Each number is 500 + 40 x the weight over the matrix's rms, rounded and kept within 0 to 999. Layers, rows and columns count from 0. Numbers have three digits each.

# down: layer 13 MLP down (transposed), 192x64, rms 0.225, rows 45-111, columns 0-63
# gate: layer 13 MLP gate, 192x64, rms 0.213, rows 46-112, columns 0-63
# up: layer 13 MLP up, 192x64, rms 0.23, rows 46-111, columns 0-63
down45:492486545501438455447569522498490445511505510504576576475520454569488479523481595533517455486538502492490503513436502490469481458535511467495510451473485497485506458531520435513507498565439518
gate46:486513437479534559552517416525509468580504479516484552492494489506463511509504598473487457528432511570524544510472446551552497519549514561499445520504504519487421531460477539470417461504463542
up46:532500436486481512478462496550507535529519535503468539489468516470507520512505497492457519477504461462478568515490569510534472527431493564556434449473468506480485524447533528481511502457473466
down46:533508509573446471467520558476482491454496457499527446544484531509523408443480410517496500550485514480518447478494467492513440494436525404526542472468534436503546450523482436558581523502510514
gate47:465470493553522548492481464483507573406505492518557534433522542481476475503469440478415507474461519477531458501551438544531454470569482512487531520489584454493540502428491537489520457504495500
up47:465515467526511443432539453580452514422492477534555466498449517499455472520568496473520503500419488476446532432439523558571479515478526523425492483504548489497462518505554462457548503466508488
down47:560489513535457467465560514505507513530569585501462486501543505515540490466513582561582487486522509453492515504436497502487500486468514529552488407479476475576489424566485462587608508517399535
gate48:453528528524464502514510531492402477533420523467455495543519529488488494422511551540522558477515539547455470417441493580513556552577532515452457453536466452497466424472506509559444495545498496
up48:434504453481498479452485514488514525493463528475566421492501490448504536515507521446510496549489457502428508512539522514496560583488467464422575504480573581514522516541474500516517489470537492
down48:517466542516503554503557483574464549499500469512391517543548531504520496489476575542570529467566495521508531428487487523457499439541450521508447446497479415465463468466488503523445563534421519
gate49:534458515506537466595547531546538524492500497538537466508524529571571503481541506447530453555456389486425428509508500478524507530535483444470519484490454404488552539517564542470464490550464547
up49:571502538479525517493551475561539468532505505457424482544550450506533510468490513507512424508548555507532551614455658520432446451438478460436457465496558539587439509469526498502499523507481537
down49:501506494525493387504572474533469461478530485490418477518570508534578489563603518470488481563474467548470511467501513479490491515540495550462517404538424422537504436537515502568515482585481518
gate50:504480496385498529481431477489494501514458556479477484543524485488501476490518547504483522475486494496501517445471579515489516485521432504481506481454513468480503501495462457455452526419521484
up50:528508530466518540523497503507434432521515539459478477552506501474549550513492468510506548508494481477538536528510568478518487464457432470428476502447525547472559490505460508552464455486513472
down50:500444461429490540475532484520454508455490622478585509503524517499525482540522479567526458466470486532527485484479515449538529522493502517487470510494509547491485454483458492520527532526504474
gate51:512505504526459469454490523455524544519480524488478547463482543504512425484475535483500508495495542473507478544476548452473459542524486476515486523466578427460475463493503477462550454509472507
up51:654439516488460505429611566426486467507484560488520589608406540488452480443499471578418448545544455474530493489473496584521466508511447518486468391459505422486438455530534493521523514603417518
down51:558479505533417509377551561482502492533548529451582481510424498474469506508437606573481473528553380518510488426478523482452489448520448462481449489479481467496448405556514508518575444568403474
gate52:447569598541491490512466529551455535502508527503528447520513498552437468486493532508508530451429484497478499539475491565474476515511535523445472477576519482537514440537423466532446492454498465
up52:513525466528445571518492552499519483468473511505497507619557486510557486491513490527501506536454572492471502487518535526431517473484447519494450467470497520499528510516493527552545414506449512
down52:459483485514482555462514509462504517502532571459529532479467484482479590470491507561552471494461488531508490463515561488535523532494490508460450569470458504493474487527466574485521473502441434
gate53:546439500554494514507476525483535475452497467485484488500587483544436549538464487495504486512393499489599470569504521527428447490478494506406467487456502493511438510516497560545529485517549465
up53:506511528464561480559431491503532566499482549540548492494485599501534487459458472444427496481471517501518474441439505514532481513472483536478556518524475504466492481597514487534504451521469515
down53:524490502478535456521559510483449477527493486513507473552419505485581439536541419534496530494591506497502486569507510490519489493487495503450483518509503437455499527525485491527531412458530472
gate54:465560450574571504476439512494504491414536404585569555487439477507555527475453510444487539498475548463479494546536556460505520487477446456507560551515427456409497491460498494508512474520488488
up54:532510511504499472528501507500497455539491416504467506456607479545474488521538498574467447540486524494482372534567487501567531532520455468536473492542515527466514504508472530541464473520470581
down54:512541495541527483508500531460551548446476492547558514506410530466582486508458457501496513501471518524483468504497495544512496407501522494504546490474499511434529404433540462441549508538440507
gate55:506497450482554523496513471541496509461502513543509469564521424539496521469437489493485520515423476496510513510458496502547392429471436514559570521490518465583374508451525477485456530524492452
up55:530469446514482523551487458535516507528497512479522546529476510475537521478493469474470483491494452480499496554485465446550468434448516439541484476511555549537491512497512423577532508480449485
down55:475537493453561489482489490506496510521513519532543527432547500507510507527469522472457504532448517505552460527466513453531422436440484475503533497455514499417549464516468444455489503533524528
gate56:464509509462584445485498459520508526466464436483441515484463566410469491491428496540486528522533518514504533456493493469478502486512571477514529516509405493468533424533589516543438482481534534
up56:536448512470461532493478488522495502527484572511543526513575491559490483526512502493517505467411438431513470547514435505484532467492429415492491493552491495506424500515477473509559519483496491
down56:473487492523580527553514486503507499560470453528504519512548545503470452469491457497478532515480504488493547518482528531474472483512553474520470607493494468472555464484541439513424546529534516
gate57:501517515567495484464441500462441508392498490541492507496480470572510559525530438468506477485446488459527484515487493597485534437490527525463490473550515471487441530426555519523467506506456544
up57:477469540558500546448496534502532557460481551435487553570466531520562483484514493498466492499486513464519492529496520517557455490507463504492521494546538462546421545506549526483497495481459590
down57:462578444435540508506493428466492460483530555534513449470562456505515487552480491451524514493436471526504414511554489497506567472481513528507479489445476500407526447499536543438484540500505504
gate58:534536469470454456478502495487514568501501567560579443537452424492494520593479571466514545479422500491519478563565547426466515477500458528532431545542463562467462542479463531523458565587539505
up58:548524500456490503538502527549443505524498562464482483460488529478537558470446502568436518538480475542505512503434478458481504552552533507502484501527469546429468501511455524506521536503473543
down58:519526531506483553515493478520487534511490481435414529515516557547494506446556494453517506555524545452540524395461457545559457522461535499506566435455480496581526515570483481495519472420492493
gate59:511483482519474468478485434499511468634445441486581520478563522419459525443537527561510464556447535429500474500524557483521486577512457492458434503457579483481456476479466457519491424453511506
up59:505469479482502508478541487525496500471542507474539466554508473447384500534588467567450494443464517571476452560522494466503432488468508516442539556506568541508462533495508527480526454496535523
down59:451471490527471469504474526551522488515529466537514537555353476493442552442556576550506516545502493540489496479406521512521513536507459500443467481488506488486486501480460515466516526463494530
gate60:486504528444460487476526518499574469539431484423476455485582448451511486601511487510523488496447484500488494483570514523543440483477556536465587536456560555473487498471471494529503473612563522
up60:594527461464478516443510491472509524529499450517457527483478531454504529482528515558470507533544581470458410479576518502493550495500530526476554425480490497461540516541504434496429603547524517
down60:535542414431499510478464492489458508519505463567484491441594484507491518546484406498449592521495557510487438567606487480485535527485528537487483507503481495469563525524495544473478527469570487
gate61:495498506552574461550496550501574398526545473498536459425481396455510531511509470554539537538507432495534482570492508492534507517475581491528536527522496504453453508534461466502472535554485511
up61:476532478521516524450461422458487527552467536466510517595443543519585446534549530443479543516440503486501506506522512486452497525509535505477463468440500469499469468488538509434473463468431510
down61:480479490419514446574486448437549502504519551512481526532551467568510496502553452495456485496431556422551434564556562507465499503505543471446523478496498502486500510477509499460507512436505416
gate62:517485476397493565508455503568478523499516490440460450439508498533484522507459558541444514508500524509481548541559529558527483493443505440475524562486529506504470509500564440575499460536499504
up62:443427480542537488568564526514514535480529535456513492471503472520523479531543480580478446527502529529495475453491517501492521487523472525460455519507443562509561470500509465479514546511508492
down62:559503509523483498488486565413540458501528453517455493467507469531476470505534584469489533458531499521493494509502436450476549506508486583403532505502501493543510516538497529509563512530539483
gate63:558479549509522511507493514430464510456516560461520494485559487519492586486485507542459463495500558522510490469460544452573559486512537441482531424560513473510474499497577523527510554504512444
up63:557493527510512517555540464462491465492468506460495414509441468538466502551528478430547521492478469454531546485497507533506467450477434523504527435445529487488462481505488562491551483437504552
down63:483510524477475503493493451536508509545447501574550497524528512475554527489489471565517535424453537523511483519490562512510489427499516499491468467476477526414489474490477535456505475517551478
gate64:538417488531515491548495556522497480504431480511477531574375489489474474481527409486538495456479465435444479567508529492521522522569463578481511509520529394579519543436461444494534538581521571
up64:491633545449516483434449529458486492484456444537487456470525480467534486489430533526525528567535575525580492430524462434569542498456538487510507485473408511453556436504548521497514509450571551
down64:502525440535517497547426473533438495513493443430563502546558528437519538500505442520505547475466489488457560483459557527537479454555410563489552566567521534507417589369453560542473528490501467
gate65:512523514504442502500534475411490468441518494540456526452491487583523504573474530456516460573489460502526536523452498616521476502528513501520514446417474455527480472453459462511517520567505462
up65:517510450492407518484516445534482487536488480537502472469540477479463466451484500516504493529498466551445506465450458485498459567515502512558516459476492469527503527467460488519519496427523469
down65:463458515510587557541488536553556561549487495469526470505586540501476521417475414514539559486502522474522570501523487468503472473484466479461478569486468510482554519471489570510488496497465499
gate66:437501491490483525477541500536495457516432470529548471517559496461482513501465475450499493552526486522459500439494459483461447475436581489490476565436498524473507448508507559576528545603515515
up66:481442474486488529489467489479480517474558497564499486484526483474506482514472530475492524509524481473515486554566505411505464487499509522486470517545507467462531490514494493416483508484553546
down66:483499408521453479493527551502497542542536513566562534508515500506486460514437430497481531510549481465518450509503584454477521429505491416478443492458467512438553488568495562479550523536491576
gate67:480456478426454510537475405492521432542484423477500498548513563459495555447505453448560490472521453519484502502495511488484588501541452544520576544507505491480492381487575467563541502452543531
up67:520522489438505498447475434431442502492491490538514452568551497524510454514516486533511568496559514496443529510496490506516529432485492494497481502439538545496435501472448538480454510479535455
down67:457453510530488442408506494501458513500469458437576536489454473477452526509504480519555470459565465504496547463454448547463481513488536501490510493545484533533479479501457513505499526475455553
gate68:513444420484423511524510453518569546536532486465511530429470526443506493548528516455503499545473493489531503523512564421549440509454508489466446590417525456556539514466477450542507464512503459
up68:485514515536493525573463539549508402499515475464505488544527463509524423451467532537476508510535491486442526480455492510505478413472516500538475542442557474479435469500464461563475470537496507
down68:499444543546478443578460485493574512543475530556524535442501485490499512517550520472473441507424492505518513607501566475477468530467456429476501544448508522503511512518522464532528473492468516
gate69:426536498601455480535539474506573481449477521490533490454504433507503493453459554521558442509521587411556534476545520459543478477519495516458540577476505499441523479516445440547413558440471467
up69:472478529587496535422467464539556493499567398500504513431505479475490410564545454540435498512435516482522478480534550446504525472490510494495396529515488537470495614524506490452495526585431549
down69:513428573292475475483483498475471495547545541507458598449415420498476516515584482521531524482405505515512504540496500533516529531507559455471548466478467555478521447541520552471511550486412533
gate70:465462520616534464528509473544517531516443540493512493513523523505455445440530563436554462528480524519562534543521547460449540483526528543447494500510509501454514525551524518516466563480518511
up70:543453470541486489567479537516452471562403550443423442449438514493596484469574528463525439446458487535548610488477605501479511459570507493472521499505499458494429542544508517462546513458510466
down70:558603488539439462506457502419496466485520519546414476492592578480580529518575516431526475507513437466537537513504426504498507502507526544471497492508499488541522538482485499495540537549449447
gate71:486549535506425539602558506577491450444515561472514543446447442471509475528457524434471511496506500427551467406481465511482518590468466519458551565485497470468450533448511501499537511540498549
up71:428485526497492517518454474522462467591500532422551494432564508542622497496482438557492486533525415456508453528454522488515531507438497518571482456516507527479501476493526471492482473516466579
down71:503534515469523462501517503410513525480479459539417519561474506507477492494515599466518453474541525552496498514560536539513531438562515494525476483504585485490477481487474545468570518477516462
gate72:542453547400508422511521444507515562543531498581447418586521468508534442510498443478534560437473525448406513499492481476461519476520459475534529515485595465467531501480503527459495479481514531
up72:523465518416502473447499484572481522612482539499523442571419467559543499478475479511441481484486502519497526483493469558446492525511479488524552517480480435500568518480412545495470504493462465
down72:477516460526487527480485498521458478538519572497594501503486448495537598513472520502423428515490460533592540516461506525452491534497500472494561551516430523564487495475394540497510475498470446
gate73:497514516402520481526485466489451557518442517487502581462560547516474460505544533495545535480482509486586467492508459496543496547458504496472503407459507494469429556484467471545535552445402500
up73:481470440487579462511476581470507443518522466497502424473492473538519501459416466524504513404471503475458537498475503541496557551483600544441558424455412535484445485486513515494540567526506581
down73:476499540484499462525519523525499527487517515506429563493538448520534498455477460554550508503482481491508555547490475567527475545501600506440557441509454502434485472449493529569477601557445521
gate74:490465424507456473498486482441477535567427484499477522493564462497445500519481524433475444541499471466567507497459489559471533550513498492466470484455469419447450475541471501570490505448445473
up74:524454497600547517484580424513487596548502449388545582466481473560518467489522495581486461487470532533480536549470444467536549503545448552468502499491494565492544542475468463551401560513478512
down74:517501558463565532550523472553523546468505532449511561452443547573537478472487429597521557545437593497451509460424479476505515492470445547565529473539534576570493533454483485574441482441489471
gate75:514533450522432534487524484547473467530480514482481521509481516518500515492503460506451517521478513515505564461535442496511458536490556534506492482500459530511496575429468523481458541531503472
up75:521454489501534502477461516476504517506465500437501456448521549547547535548490551529481480498575427479543522492475486487499494520464436498490465488490523464508487498501431524472540368518545465
down75:480534463453464552477530460488487492486544511501532536523501401517439442452538498434541522520442520494487486501515531527486535473533543404575523461445464593435533515500543551473475618457449476
gate76:461531499599473491482441513506542418512513522548493532537539464480464524452481481510528474483489502542421429467487518470462415490555513491511497528484478463496507438458523592444472510516574583
up76:498500512468513462483428460485533497481477504458453529499481515559513437503463439464464441540495552473537547524489513504558532541478464488481513496535476475477458516487537487522509480504492507
down76:491563511439510461502535531520507502517496494551529531512596454505490492473472509462518504504550484502430481493529539525448504459512469470498447524498491491475510479481493548510531607516495481
gate77:532426471516484529475552530421508552437498507553497562519543514477429483557488523523495513492513511458528583423556570399484551485573498469448507491583471511488498541529456460489507469494546456
up77:536561579524473560507503480509499480460519524521500477507469493547423506417551440472470536495505470462502465506503512465424509490521543476471436471504497509533520506463526512501525396547576586
down77:519525454527535446452478510488515419446548481542443418557549519565532428482532546485537559531510503481416477523512551542467522525545437534558511477487442465523484479469524562522573526544527462
gate78:508505473604475538592530485466468509515491438476488587514499485498502516506365560463492524479460508494487562554499470464508475470457484579556558443439476497441461514562537539568490549493468498
up78:523489549495479490482503549504563458529493476512529481433479434497517455496592453533511411540574571579566508507458530431502484486522527486470479506514498478482537539465471458452453474504508491
down78:540440469446522486486547504431421545471441524563444489519523516486500464527548492490550526478545487505482427445519503485457525462502519527476485469510507486554500494436518520482507518476472558
gate79:514475451533558530481434477522544481449485523480520480526528493460459395516450480541489532475525518451573519458494527569508526568560492536488516568482449537493504519435525450551513605572460474
up79:552500474474528425447485548509520450492438491522522528498441492423502537454484468495471536472516564509515526526534517448534457508504535440518515392587507523465443418559505535497427488518476450
down79:553443475509528557508463438551489504451479520491564416581510494417478418419481451554514552479459533498499513488507518478447544531534399501525483573508465510457529550496535480510523536527510494
gate80:437504508500503476564510441509482548509434449504436536490445458437403529552508512505559510503488540511498423539522482508508463540472481541509478559427530550516464483507574507501515508579528484
up80:504507504466491509474502484517500498467467506460511481476389534491457605456431432511620497499577565500537508480498514507503480478450517529477521462480499523567550431532520538550550443521541513
down80:518536464555441511439476523568543435507530439468546420511589519542521477508463495495448562546562468500557466492495464432494425496389494510482536467529458461584495494565480450526505401484564534
gate81:486451551586447547488490476431519518504494507456498515476385408501479483465519537493549470460521480511527463525507511554546463509533475501424535486538536481500546499597497532493567504460486521
up81:526515507468511436531585459430457488525515565526427524470412491530513493480488478490498526546574477426512516533483518469451514520540526471462501445548545483458424505500473447490509462559494413
down81:491498476446471499511486510426409494542477525491520509479421516489474535447436564512522462488506473472487438500492537459494456510487582478542579484548513437516541502562494460420518566467448453
gate82:500509495474495470432561465473517537474523488472505480466492504465462449430520436393441577498539507506522536516531533532538436518518563562494506584472518509467485501494579477498482466549499468
up82:516458517511495550509448524558523474482530499489457507417512466487461584500492496453474559537546503512528512564576462418468545498564556470450432523559511478494509486546454436537509530539528533
down82:453514515486516532461452481498527488451494494474520472451547550430459578443459431518411534482471558513480529579550466466459512527530552507453453595511463518445535494522516468464471511474543475
gate83:522462588543524541498523516486518519481476483503501543535556526513520527518504544496528476502460528479483473542561448492442461515453475509534496522489516476448514470456509474460527486470467559
up83:533566411531483485515442516590568461523486538554508494679622435456527433421520531585567512505525536532478561488510558500441473529583444500506529573436405556455541457538587617535586533551430512
down83:450538472511477497472538428520488475558445510570542449701562489504478505395557508534541526505518421600581538570491629489501469529544428427544471616437416530409544510476545564609566571508398572
gate84:488514471466456488498527481545483522531495473514502592452534491484515486519497442529452455508548498518550539498477457434573419432528471473461566508506486576503476497475450451562466489508441464
up84:461494465490446490493518429525499512506547450507427520466499489441534516504521496502494540481529543520508500526545425445486456463503532549438489532523484551531493497462488519529475528527432515
down84:547483510495517501474435491475539465489496528540518462503413500462483481444534545481451465572476485513494456506501494506475474491521450461503529482426515500509499477497500445493534499412546500
gate85:514516544539498499520535419457510456491536432467514485493568500499384508501484510473546528507480529515541477547513516509485431488530556482471494494511603519445476496528467433520475495478516531
up85:464583524432514474473550478490463487540456481527436410417446450522555404599479577408551506460481516443513504515549472420540559528471549517493553471510408515437585476489486477481514496579545484
down85:498524536421558504508482437462506474492525523502413490454542475578443444480523472419546525458473518530476432509565476508454578469465587500462542418454531521475593445566493383478485474500574528
gate86:477441472424581513518498587552445483524486592504547500524526531529505523509483413433433502461503484497463531518450566522530506494548448485484502482558505508485475503512497449483548556484517526
up86:485565564480523513481435552472555504496436462528516464500505457507469436495534492558461526443504437506514494521459527529568514470503522529479456506502516455528465441489475423459530497454488472
down86:457499455481549513519502562570504507479521491480578492458499547452442520527432509495416457493493553458503534510543473492519511493506438536499437512551409520476457570497496487418424445456485515
gate87:447470503516468482498504489470530520460530567486558565534496469555548528475516504509478515499437566555568444428507478478535454511506503511462522561475537548507479528518504429505485490526440531
up87:491418483492510513482540485490496511499507418400551519500420417397409448530574478512529455566468547433542592595549563445529518517556473418528471505494468524550457524513444504462467532474415385
down87:520401504498485470400505498461456493507523515387562591420407447472428476478486481576552494531405473393575519527489494507547514609549521461528505510496484542564466504537499529456489580472421511
gate88:466547471552480523457597517447539490531428520516508509497520547521461423531501477518457496505536517570530476469482483566529475487564538483463439504479510452503497422519493492519468483551512550
up88:511533522509515512523511552436436507484479442504519462517559470584557506507503527519537497436491469464545516534460532483529509465477503539524442477539461512496524526519500485478475565487543528
down88:443510551499531525494433505488498497492509532473489477468427465482499489471598474495500452513419513449509534499490485552506487570512463460526536525494500505513500578479469481507432543409505490
gate89:496472515485504493425521492425486525477559494538519602486474489524453516498551499513486479499453514448527462468446565488477517482485441524549445547485437451443534546492519516470448523527496492
up89:496494436478549521484441531475491447514522548485503514487479558535510517502519495470523485466518483457515507509417536494413543491493493539542495541508454511495490549495503557449518525527482438
down89:490464499578426545541504480533469516498503460452465458528493556502552499534512391511520532502507482522490472512492473465508502503458495513427557510557507491512513519455432491550542438484580484
gate90:419473493469602455552477538481490507440419508515492515522500483484488445557534551506539554484510548440592471517526522504566516445471485437566482499530529461465507542515513549456525491514486550
up90:516513507511370524467502426477534380525663527502548523500515518454417530527523431430525450517469523446460435500623552450545554570535569521485508504463361475435483434578567483509436551551539458
down90:461443548433519484414533415469462472512640545526532532438522440439437441498464449472494490503428490535603486519630573555564514488531550437470503489398460488421439467601534490397492594503524468
gate91:515508461469402476465454510561543455501540522465490468446508439501575491481537512442457511544476450472518445475527446492487523532510540589521520483491489430521543543460506541498538513473510499
up91:461478491504510527491495523479559438500566485550472505474517501519503502468511476465596531500483487493476509496483482512508528560526572552524527479485456530584476488456535537487522528512517528
down91:500540509539526528517540520535426526512468487521503573502423564486439497525440522522460429498544519489498522478477535514465455471513432397481453551482516520477549494502488510497514462565458532
gate92:565454572459545497552483500437482557553524468450476533480471415474508492441519516517503530523582436432517464546510516568550479529467456478483545500471537527480493512531576479426533483512414478
up92:410522430482514353469494512518547438473555477433459477393497493469585532501399430472538455471418508494497459539537430464543551447414550480551521475531476538496423570571463453511386522515523485
down92:482463456440452545503529518498512461439518545509514493411419559449476459583507366560568504500422501531446527463516468495573535512553605518508465476462528489495472528470521538497413542481619427
gate93:451482498529530506554489541513547558517486479537536502506492493551585499432436540537468592483476509617582527539499433468417486501488504507544480424518528507533487467447545479464541427444507499
up93:441538593560464489462497423527474563477529531557537530493539466519512472491470506491476619465561477516484502518487543488510506467465536503472511567484475496502531523480543444510547489506501460
down93:510549513517491504488460479520534490473448434514527438542494537488563505485482474565486533469533506519511577551462445478498455503488517545524515506566505504550459544431481468508470476473526434
gate94:510512484512503567503431444495548443520493476512440375538604499498531536509507487495561550510574468521623555496503570530510535478495548553412496465484490475482523513493557557504476547506474462
up94:486479524467530499482512497435497491518458539515547516468489520489477506507517472469478438517476452460542468521533569482463525527489494517500511480514569520490473466528491442510530497491485506
down94:537517504470489508565448471532502515533495473491418457558619539521550534493529482497521603480525495531549536517531562462534483488450505562409534499455475429462534462532514544485457491526484495
gate95:470524515550509510529477479533452481479524486598496492529498512442489509441517529467542620433546593427497523495564455427510410506471540465478495563532524541417536500507479485432534512479564446
up95:547488421513486503469483518566571536523501548466491487549502574496511503584475445442424457514457481552497508480434542530500545463493418494513500464456546472529521548481568493507488512464498515
down95:474445519544435394441526511446469475475502440486508589474431492556513479528504504563585459519529508520480478510437473505528530496531464488506557467475518458516437449474512464581485517523398545
gate96:507431420455450474461476520452522538594547475461471450530536476548525493520491486510515478558549613421535397515499473581428472542545453514488497525435518494441386467495506561562462522506482535
up96:491485453480526475556566623519458475493510525500480557473463543449522492575520520424508480433562485587590525495508501440558522482400479522513516503514524458507565627468518460480487501545486420
down96:513472564487525594537539533463471475516512498564436493481531545506453472509489471450561577466489487538507536466494550442572496528456535563463488552517537474505544477524522523432534516519509469
gate97:481526455488376561516481514546481509451498561542520522510500495502508513492536469497508434520475508535545538508455444505461482488540489543531491502479505470561584537448478489548466525456528519
up97:495519497464526560563545465461502430494493518516525487456527420540461540569517554431449497492518503463480523472522481519452493531522518515497508484531521538490577540459462471507423476487589501
down97:522454492543497484413533529479485505523493495482466488516487542487533509453477457572592546520534490533513539507497497475533506518489474472501464533481499484513433446529536518545593532574377459
gate98:522448419454523453467495508451528478482450438500424496580505522570514529470547455480461472425526489513524530478456508489513555505526579505595535534452497497524488464517476435532479455557528543
up98:587477509512451514486541529421561464517476479465517494484460520487568491534524494481539575454532519427518537501525567461468490499528499488538453539466479508479526463541558479413550548491574531
down98:490495485531501485537500492562472493480464510474483531485431583505558557603515464489483463481469525504526498498485536533508513504494482475570470479553475506508452518455500521480515484413484516
gate99:471547420485450485512521480485475519518474537495446482583486432505516458485449536503493576447555612521511525557510459500568478554556481498480476519489549500523543496518439439562497524451542497
up99:472569501505500493517492498510501449487516454529479544528527448452472490510431505577487522456514525516486518471475489498465485520494510576491561513517536531493493481517475540607473560506542490
down99:494487577521497495472477501524495474549527572498440531525478495475518473522445479498498443533539499456533512451491501477479464512505506527517471452544509504505474497637487474505497512492462512
gate100:537454483479452535550407497492538456537487430475516610462501497507510438577523456500563492470481458511485467506555588514486488531490475477541519557517477450482520473455489501432540523483514509
up100:521532503510482497501495518499480543551423506484491488478453424508581546512501535506481542494500540521591532544515461522530519502486537516454495500382515516562546478454507481505464504442524554
down100:508503393534445569512459515541475428486485551534449567549546484449523449515485513597497543455471559494568486505499486478530523521499449523469488481466512530516503467474507447522484488494516489
gate101:539508515580439441517509503449478550421472484558475576494573447483444499430537508532513424541543523497470469519547567493483453474483571535476538496457464516476521536563537527493450520530528516
up101:533459462532547475426472497525510563457466525535512564527488512523470502492462509506552473526494558519494508483495590462507527454522493531493541516479522524571540494529474576503542461493519409
down101:456575482563464432469515560472535503487508512507501522494539554533427543420528473536488470496439491486497533522489489501490471516503519492515442487481507450540433493473500501451479460503478458
gate102:506526484497579491475555387492485500520542433516458523438511507456452500535496611528505517457481559507599471498478549497509508522467502546509438471366495492462449445487545485532581477486536517
up102:510501478523537500418503496529444505499485501479522482511483458437502491526467530561476498467493461510599439415424489445530507493509522518435445464471501544503519583509516524457473456508541535
down102:481451530513412529515483573512506489560512492424582515514454521479557563517478438526494497498546487502506578433476438448519450483470509476484601504513489519536542546533479485519482491458488511
gate103:475517473509464450519497580534499536511495520553480532614517490441447481576540535510492546416472524529498509542482516441522466573504476485465590452461518519504466440588481453541505544505503487
up103:530525471469500436459499536583520515520503549577473486519471500497530492509473502577502470464501617504492483454530488518460524611522490518525540499509433439507514427478431502508454548544462499
down103:473546442451471548517460548565498499507527522546438450464569528466483510513511491536474519461498549505498526500497444533443518483499498494517403452519495504525499500509443490506466521501569548
gate104:473486504462545420525387582510529474498536457460448490498513488476516473480469479563506533471556472501478482480560479455509523530536520527504529480509473576501567471507482415493518534543544434
up104:503516502469478568555487457464475470484453547447493549488458510543476510425460468553524559501551516501555484521419512503537441493525547451554521451504548475471491471444558438493447471517507501
down104:470483497473500503529526543447571459437543462578434509516576495540514497519506445474527504430473472499537486570578499499482511452532511548498490492481457510517539505419527501549544557537513432
gate105:542477482450501526510476522510475540521503611505492531523533540546539513487554457468427496462493512475449467526582503494437572484540548482431535447481575488523462436486421556505553521448438496
up105:510521463412511459549500477420485475518489525495478436459539427545518495468520504480480531572519479476439523501499533537510519494492463523512478504542512506453413509528527477471554474581523511
down105:490488451539466452531540497460474522496542487452554533449458461485536550512502435531546513565446495465575529468526428502514511506529555464437481494466454457496459521481513449526517587472431479
gate106:491392511504511418555517567524513549419448447485487455562455426419465530535483460468485462454494510489438535506481559489500471501561456569546560495559543491579486609450501528554446468515433501
up106:506613477430434525466519433503471494551578476494480453436497525505455455554507530528499532618544484524491434481504501543503516555459513497465476546432485508419503405606501582485508526561569474
down106:515495484581484481548483512526510553443442390457498479532475516509546535456524478509473492476486529503489584492481468567498466524549464506527503494605507543571440596430488453540472508457482487
gate107:428546516540535574504475563523479535509503509467531505510569468529503561464464461508518521518430525417518439514399486562514464456470521455488491501540545504479443521556530457515469490555471535
up107:531493543468520530484472444498484534507494529484567503476541517562534504467492507493503508482385552517565580517479575565528500509503554484514456464546533556469462473566527541463543458510487395
down107:465496469602486505489468530395475519421517477513515458482502512485528583516506499496436480523447528450447489546483502507467490475543512575509457505542505558547465535443501583411441473527523489
gate108:507498465460500537536600569491556454504536479490530509503430529500517525491441480494477531511509466477558536453511549500455500525506445566505548505462528527460538518507518466479501533560502501
up108:471519412467519592454511462454512552500488524488506507526460434459507487428524620448428495490445476510550481512474496441474458498494503468469464478529523463568483515458382524527447548453505487
down108:496448524435499455504577528505465483545522515476502571507472533538494489461486512551568492539542485509453534531475491568602459468501529542403472493489535485496534438590498534480482538508530463
gate109:462454554510525512522506526485450474513520428506549533540499467507524464496500542544546481493444521455533424521500524520472473518426467537507432495581487469464445521497461495588461525490499486
up109:530461433572519449445464425521437514504393468484448509579541532500486553472499538460473451580368478461519536588525470570476499500511437551522545524507418520483524558500476486557456530531461428
down109:509529498529525540431522414528457468543545573465482475494542505409507438486500556506516491552404530546582491519560515491460513676477439455547485488469454498464586528542519483495555552470445523
gate110:537484532518441548543543513503466485458477437484559468523506444473471587488516580463523491500440515422530470511451550519478506453511540485494529507502477498442529517511540534507514439540570485
up110:480525500446537510438490507536470512526488506564477497536483553430428494486432424543477449416462568514447492475518489470458542476533500502503637482557496517533484476490498464585549516512471539
down110:517512526531477471527496514543558430481546472533456492537598444497587586540568577444462569457531485506513508518525535475540461484504479520453473564500475483476527493490510503458508470530542501
gate111:433459515518508532597499485545543483430515573532514460506505512527464484468515459499496466480484605576464425519495552550543468488448575450474545448528511450521477445445475510559491511535522511
up111:507486529463495556476460522513516499459523441504475509512527519438521544416535444442489481490437547494500499473427520612506524473552516445446439489581487553497446481500537475531570498491458524
down111:495487481600461506506487587490450423514474459486530502509517582490497502468489532508471464493539491536519550436445439557502484458469516501463461521575457487545458492465451498487590519517528541
gate112:485501453474480467458445471494456442508562466476484479508476460518493524532464490507477507481423530528583495517487454472504526521574590525493486477421574500504538525480499455445491534489482502